config.yaml
hidden_size: 128
num_key_value_heads: 1
hidden_act: "swiglu"
qk_norm: true
bias: "none"
tie_word_embeddings: false
parallel_block: false
init_std_down: 0.00922
optimizer: "soap_variant"
learning_rate: 0.0174
schedule: "wsd"
batch_tokens: 65536
doc_mask: true
train_tokens: 140100000
max_steps: 2138
Each number is 128 + 24 x the weight over its row's rms, rounded and kept within 0 to 255. Layers, rows and columns count from 0. Numbers have three digits each. The size before them is the row's rms in percent of the matrix's.

# layer 10 attention output (transposed), 128x128, rms 0.257, rows 42-63,106-127, columns 64-127
102:149060135053188146126167149163138139092123130131112120129130156153148115099116145099126101122146094143122141149123141138175068128130119100165126095144135118145176170189138099106104144111126108
100:108125151146138133091098128142121119144104082142081107138146174113117127152131150108102118079169154160136114166070143135120117128142113126050115147151138164118100111109170161147110131130118163
094:124109101156157114116122126074139144104117153143125131127137131161135150129111133151172104128100151126133170140115097140160161153111139090177166104117127133104103153106136133109171143156152109
102:125094102129105072136130118141094139144122095139125128121141096118135148148111128126119135096144131150195137125096137123119133151130114154112155115113153158151152154121120110096177140124128154
118:138100118177161133121122134157122105125097121121108073158094148152148111113096123151122136162116105111114088111167160137104134111148155142129129118140116164131110134138121086097116125131122172
094:120123120119088127135093126091150114099128147138158135145118156127111168180137085170116106141146125106103141118133088111131106098154135146126092150103097147126128133104174178134099143160128115
104:144112139104136107107124060121133186150102150082118189150147087124108099109129113115149142152117112128130088108113114122110167135138122092107127116106120167120167139155127151107105155112153117
098:105122141140201134121140156138133144166145124149120136106148143132147131107149169085121110120123153102111099135133121136127115112070142081129124134123131135118079107177103185120148139147135149
109:135134130106075152129129106162112099114154124111137112129092115125146142100099169086150120118106086129127137113140119126112118107104084140145174149111130133151085137135150120187071132112098154
101:119130147137043114125097133158126124138100141129135133136120156107146132135095156137138143128100109148127135102149152111131052145110118123135112112101101107141152110121120097160156104113128131
097:092154137179105119143118140160086087133116145130093149122120116124124126128152094118107126169095181114096131170127108126138144158127092140131100119104198133134149144161133083125139112126107156
094:105163114200146126145127107130110074131156166137131128122119102101124138118095115136129126087165117167137125090154153095138126102090172137116114155132138121112103145151122081105126119144145147
093:133093128075124122140106136140165127116093121105109097140113100103090140099144169146115127133093113133123087155121153118135149104113103122116114138099159136166153153145166094150104136112170164
113:109119120098149087160178122175117101154111148126114146133163086159086157125100151150108120157118132138082108131148105124141128132109112104152109152108157123111092126146110119095108149134123148
093:131134106098058117109069130168115090131141129142135153119108159102131153116146150124119103139127109162164157153123148152099117127156114107139128179107136160138083120118137076106120149122124130
106:124125107111115137171154094107116117194186143135173124153154146118112110162128107125143089145162127125136105127098095126114123150112127142133156114138132133104149142119134165144124145153136121
110:141116150149068136125105141100161122102098128147077161153151109127156122159153151132120113134127110097120121145123127122155116112163107106136112136151151161123137130096147147123136162148092123
111:118167117174114102157116109157078081140140151119133135137111104112111148116124139137065139148084140132120121087125112110151130146100154127140105124123152102126115147130118089113149165138127112
101:148121122124136113158157093086120158118115127099139126112116139123147127151070139135122111108140125088137101148115130111133130126138152126146143135100125101110093157178090174165100102159190119
109:098140148164180108138135169113130081087118110128124178154102152107170124157114139137129105146116137161117121101137102155141103121127099077156124131155167125115148146166126118134080130134132151
091:109100141084122114105103117152130123153149128145182151104089147163131124107133169120125156149138124128140131102161128095104102103057123139173100143134125088129148122137137086114167137153157152
099:134193135100193107112119142148139117181150132126098091119130086088117147102127105151142103094132137113126093107111112078134135127132135116153131130107132120109161103129155167150089162082116155
096:123138144152107104128094158109131097110143097120144100088145167139146143116129126159116152146124119134144154157103133129139139154144124167109135145092128114102087141113154083163157105140125156
097:117122149101121101151121145126109135120134105157142130138107143143114141128117140158114109143135117101089137113165103093178155120098149181150131114096107102166148133115083143089120166149121136
108:127141150102147156142112138129127140123104079139156113127133171124096085138135095091104184119106129137119086158111093101124096134165108131074153134121097128152091136154125139126122093173124134
106:163128163100121140112138106096131121140122156139120135163169183120132125125117161102109141138125122141044154136127113161138104131119141111162131176152138107129140116169097115157124121124103146
081:163127111110125160131129121140118131146147111110149143102165175115123122134151149121137115125141124138148124118138070119090132113138104088093101164149112093192148148134170111099132137078121110
101:144127088237108124109111142126135110131080114148131124127109127139100115100155163107116137150144160131133148119129124074113125156106092147144143126139163126123151111078077076111153154129127110
098:136159091087126103144173161135142089146096087189147066103126144103141159103082149149138136119106111139104128145142169093152109138122136165123098110133096085147090102155102148163132134106126112
088:126155141148126129102088092128173105104165102104183128138106106120075143126127109114147137155095131150081111110153105124149092118135110167119152115155147101108122163156128094092110104133137136
095:109143144127113111094115177119159115135115112113129175186139092166113126164119087104126109116115152155077121151114152145150086146121149077102144096100122125185125101128131149168121110142138098
099:156133151117193142146150154097147133104138113133159092108126108141160087111101136163136151123116148106159180137069120093150165157132124152183140117126137131113134154185140161145126141142104105
103:122105118129122102130127148133144105121169141124139107101125162170128144143118176120147145132149139126156093080119146131075122112128157138104149145127116164165123187133127151112131146152135143
095:170094101146117106133140134118149115135122111105113113127124133114112102162166126191138143156112152132129125157141134148090143173128172112163117084145179138161155098108146164131146149125101145
093:149177107087084103153092128158089123126167154128096128139115131105100128110109137115138125143117152161149160103128100175094115083118122155161141169127128150093063147186095121122131111144075125
096:093057100133147093125125143114130150123143135192099140110109123142167127117142118111157113145110134104130131098155103135128173117116111139125148146110163152146150157111106120128158128136149088
091:139146105090130105159088114082149129103157138129127084080148131151120121121132120133131096121166153124139130116152090111122094127136104122112154103149151122113098137112117145160117125135100138
097:153084145177029108122139156145179123112137121094125110138105101120120161138102127146105136111127086133119132133170103148160116116127145135122099118154134115129137136125154137126157126131132142
093:090180156178111126057102136114103190123165099128153108124138172119104136123125114120157125135142150157133173103104149138065126184115135138101147098145112128141141137148107138135132103134138154
097:117119127115121120152144132123141163078102096140114149132162136091111137185101147153132126118144115124156120148143119129143114116187136123177099099124172138127162112125174129095129105136110192
093:105140147177109155088078110145154102098133096113125133142149161152103134115150106100156108162139115139115116124152130137097112086132108106141094105154124120126157090084126154112137158097143110
090:109094116068145122160120085157089103141159141110113102122143063159091115108112112140129129138147117152174107109148158089125137101140112118097070110110071151150118089144182101172165126130121136
092:138150113134226159110103157143124139104105132118082124133155101099129128139170150141125116129132111120130124104113165143113153121143135179114151135149124107126104139127116143118119131128158089
100:119120136131126145155163111131130094103100107117149148117102099121123134158119147127117155128116160182144150174121118146125110170145116145102137132116141138134128154105103089110127084081133142
# layer 10 attention value, 64x128, rms 0.246, rows 43-63, columns 64-127
090:076115134083135123104101168138143118129136109124091106141149165112131154122130172082146123100172104130133136133133145136110120108157137123134104115094137133120141086119134142146137171094090114
107:100165077120110150172141089160173150162116152127104139129116115089102176104082135125105185133124109145140120100137070107121103087067135128141076143141148139130112142106128106140157102157139133
094:145095121136104142154136117151087123137156138180094136122124125115143169137106092153146147170121100140095157089144178165121100095147151166120086121115151113092108093149147076128137110117122126
110:103108175145125124139087143097130101145070115163065111110129150125145127091141127092111200137119105142108118127124134165126144104105159092162107124128129113109107139113102143139143110149163112
096:091159143117116110132116103121138085105139159136121078153113121106140149175142116119102155122126126137151118120151163091156143159106146129104119086129134163105085119148139104116146116176121096
096:122104098115113197131126124101140118175135110158106098117111102120106153157098137147124126131153089134160124120093121159053154125129121143137117138131101138183166126103155126143101112121138112
096:115122164135111207135116128151130166126151129118146136156103112116109151097163123156112113150104104116101164107094137107137155118156092113128118114136175107184089126106125174136133132113145142
101:162087148150111126110153099179128152148126126152143093107146110182141142069125138150144150124135136153119153145110149106102137092109173137109141111107110110165130113124111138117135121094084134
095:147115097138086111083138117135138130125137105094138115119117162147180075099112117129149160127139113110150129172080127140130141130104118143171097102158138102124137132177151126118136138138169169
102:095138103130115133130130125115113094142108114160131148116135091127097155091198118154166119170088137119149148176123126165128139161143115150158132123107114108156123102135122134163124104084116098
103:092113144166157104081185117130109113163139085130092136073140131108084116117177141148155094133147135113126163126136173136159146111099126114129138113136158057145113109156130121102132104105139099
093:112119180120126153164100124135042142121081128108093148070139123137126172137119119121130124138088132159121147097136149145110157083127114119164157131103133091140111124129129109092131144098162120
108:141169166107126157118123124135129144134107118177134146057119129128113121114124086125131145142136105151144124097132131098139142178165178200118107128147126101150094110138149106165130108169108113
088:097111120128096140126098171145065133164111104131142113165112140150129155129129171111080126110168164128120060137152138134134133122125122136089084111126139075140097158088123129149106129126152145
113:162132123142115098123113098138131107147156123103138103122118127157126167135157125125144114129113163145130121131137171110108152135163122151121148145138143166108168114107172078146085127118095142
099:117162112105089103138142111114192113147126117149108089181130154112118106170132106162092120153125139119131178124154122117136130127150150149117133108090096131122147095125106149117102123127129110
103:137143150129111160109158164124146113186128103165180157105113148099127133102150116095093122121126134139104160106105133115165096131080121139184132139137169116135130153149114115152139114139140111
096:170140125195158130120104093140141127144104158132154113087082134137101136137098150106121152148110078137146102136183110104114141133157118131131123120121117156112121127150152157125092159152117103
098:142158123146148101168076143119134121135126119144145173097127144151141141079137132133090138189149091138155147134129125105138123138111127164119107131143066107117137151104164148134120126091099118
086:128133137104177125102117140137126158143105123112117109164130130080103178175138148173158165155136101133106135083107137126165078098126097146148109142103144096152106145142125143122155110146116123
091:111109130110165113132125151125112154137140136123137115084139081110102150152153125123124085090072122120101115141094162095109127132117161130131141130186172196124117111125162147130131140146123087
# layer 10 MLP gate, 320x128, rms 0.292, rows 0-11, columns 64-127
092:097121094176133100149099150082137103118117108100134160141136096126094104137114133127153113116125133124109145155089114128105170084182129096127142141113107134170168137149153096106114153117133117
095:139134110129130153132177128152105144127117123133120137086140104133161134083096140116100109167136151118140115073127120102142095116083096108120156147141186137173103128126128196123166086125109110
095:150122111157166064155116142162138175087136141090157150118137133121187086169126157111089114174113108147148105112110146142133125112175148145151131120134149109145142174132127120118123111093142138
103:135121112081142173109122124117163117115105141170122122096124136131105117164113156115159170145124123105103127117149085125130149129114108140085151138072125174128122165124134158145117120094119147
099:114102128113160098151163121131123177120162138156128158165129084127133111126128075109145129113133138143155082095102143105136153099130083130105154153128095138148149140118108104144129098154104078
095:151164111129090144140157150157152141086154154103137072125120096091127143122129144131134121142119097114087137127166111189100128129154118094129148128125098090093112110106108118152140145151136135
105:133104111134141136103135144115139135163137096168157143107134090091123154079128085146123132132130120132150132168138097108104117095104128076167138127141098138124145088086087133100089144110121113
101:104140135131126150161112122117075166158097105083130172130158127152116107134154151121158140083129164150096128147148135145123110121113119095143167088126117154129086130127146133144139141144125161
092:106146129136112162099138117116147120137136158132148156127134087161080104161146114106143121124136089119144125131157127141139139105107118155104112102188126151148088138102113140137112096128138138
095:144084128106158120116166149185124158133100113122165138103118138129117116107139137150138146127084093117103106131120093095111152091140124130114116145122153159131083112142143126148167116117131080
102:118118114143090119130143175122104148116150157090112134114112135169133082121114165144152173169120134100120117107141100144146150136155069135109102154122118080145110105137117112139136152128168111
096:125113162139178103136109112126098124127142083157151134090137156180142114094131095087122097165130139154126100166107140158106110105120124096107149114168095124089084140119104144118143133125130157
# layer 10 MLP up, 320x128, rms 0.283, rows 0-11, columns 64-127
097:110142113132145106111107153120167128095107163121152156130148130100099139134136138129156173144126149192117195152122151158143121110178111146139117147132098163148158082122119124156154140125167130
095:122144111136131111172112127146075132063110116187128128166108142143160132134111150141133137107119158130154144124104132128147147092123110151154165125115146134153101125114136121126119153161114090
094:145131061119099152131110153138121151125155164146105128095160095118139113150104116113149070104131148133153116098118128150144121118161148108133130084133149155145132105143133119109135090156115066
099:152120094130117149136126092086169135104160126105092124132097167152088164139169115121109108106140122140143100113084121148181139123155107107128133103136126116098102169144139172145126149157105097
104:130145083136111117145122171101134145131147139157140100129133140119105160169108123153142172080144137146116125162132079120129123138115111119132142118087148159102161141135122135124140144138166166
092:139141098117160138115153119125120112150106087175098123149118114119116151120113123113122139153109146112136115119095088115087127094134096134151128167133162105140090142148137155151133158114048116
102:141141157112139127127135144166138160155156109133145102141130131133142149147159117119098121103121122128142115158108115127113097151176147114141084123099138104136086145136170127113153138106124121
102:144090108143089087140164107147153109151150149100152127121138116144155167133160123121151092088140142136128164090127099118137151157114152148119137125118116142177132094085077114138130119135158146
102:125127125100130103122130138142160114127085164118096170138105115175083129165148105126137137106156147090151105127141122116104144109169127112123118112142121135140173134097142105125160073095111126
098:109140188111162110104124105125103122138101136137123149165137108136129123108140165098133097122109163123148137184105141124127127138104113115135116126077134110110122100112134139092151146117144124
102:090124119148145109171128131119179132094107131152111144092090111117162130071147094149119134123136129138145092134125115097106107160124152098091160126133133133128180181115103167140116117119128131
101:146101096149113136108160143098131149147132151151114138166180155166129106138112107145214124134149078124128117083112119125123141116109115130168150093136063136125109128104126172134137138121118121
# layer 10 MLP down (transposed), 320x128, rms 0.288, rows 0-10, columns 64-127
098:117122160182107143147130103144140133147150127133113115172122152157134127153124152150105093103110173153144104145130150118123133175148149111147100104109145097129113113120093090141128128109075138
090:155138135120095138151125130100132119150083140134135124132097127134105101162109118173127107183099138119133191108131128095102160114111181121127108145155134168169119133126143141165154161106150140
096:131143124129159143122134133115144141095120082102158116120131164144089114146169073142132106149116133094121143170115099095120143152123150145129162132182128106123090163180165151104110094152084129
099:119134091136063128150091110121126116067155148113120161128121097089125129098158071165138147122135134143151122164141119151106103173159153128135115114146129130107151140118102140115138157116121103
105:117123155141126109151108104066138115115127148162138116167093085132142166120156142142139136118138107125113131104119152179102118144137112121072144129085106139105104125139112177135144114161124147
093:146102208083071112115163123108154142120095167172109139119161138145081155097137115151102111078136127161117152096126188150112100149099115148167138113088141121091135113138135142114098137146140132
100:128120112104117148110112135100094141123078153086151117108133124112132123157169108141130093192126117128128135142141089097130104095105205117131101152125137168129147143112092094112149123166112152
095:147080149100109141131125183163115081091112159110123139091143113134150158146144132134152089073105141113129115093140150160110127145142155105170168102125118129155076135139124141096089120134118115
103:135070136182139125141129094122127134123102156175118164153139175103099123122138094139165112130128136100143116141151120160142156152099081110103162116088153139138132121117178161084083143141134128
099:149114108098148106124099145125118090144147146113125120121094118160128119126120173134058135104131089114143160138109108150123129123091122138073143129100128138172082144164171189139141116147118152
102:143129103137170136157137088098133155132132115134125116131125123118125136152123130130156138126108143155108126104125162133147157142104119163075138149139132194129102125142147109120147106122117105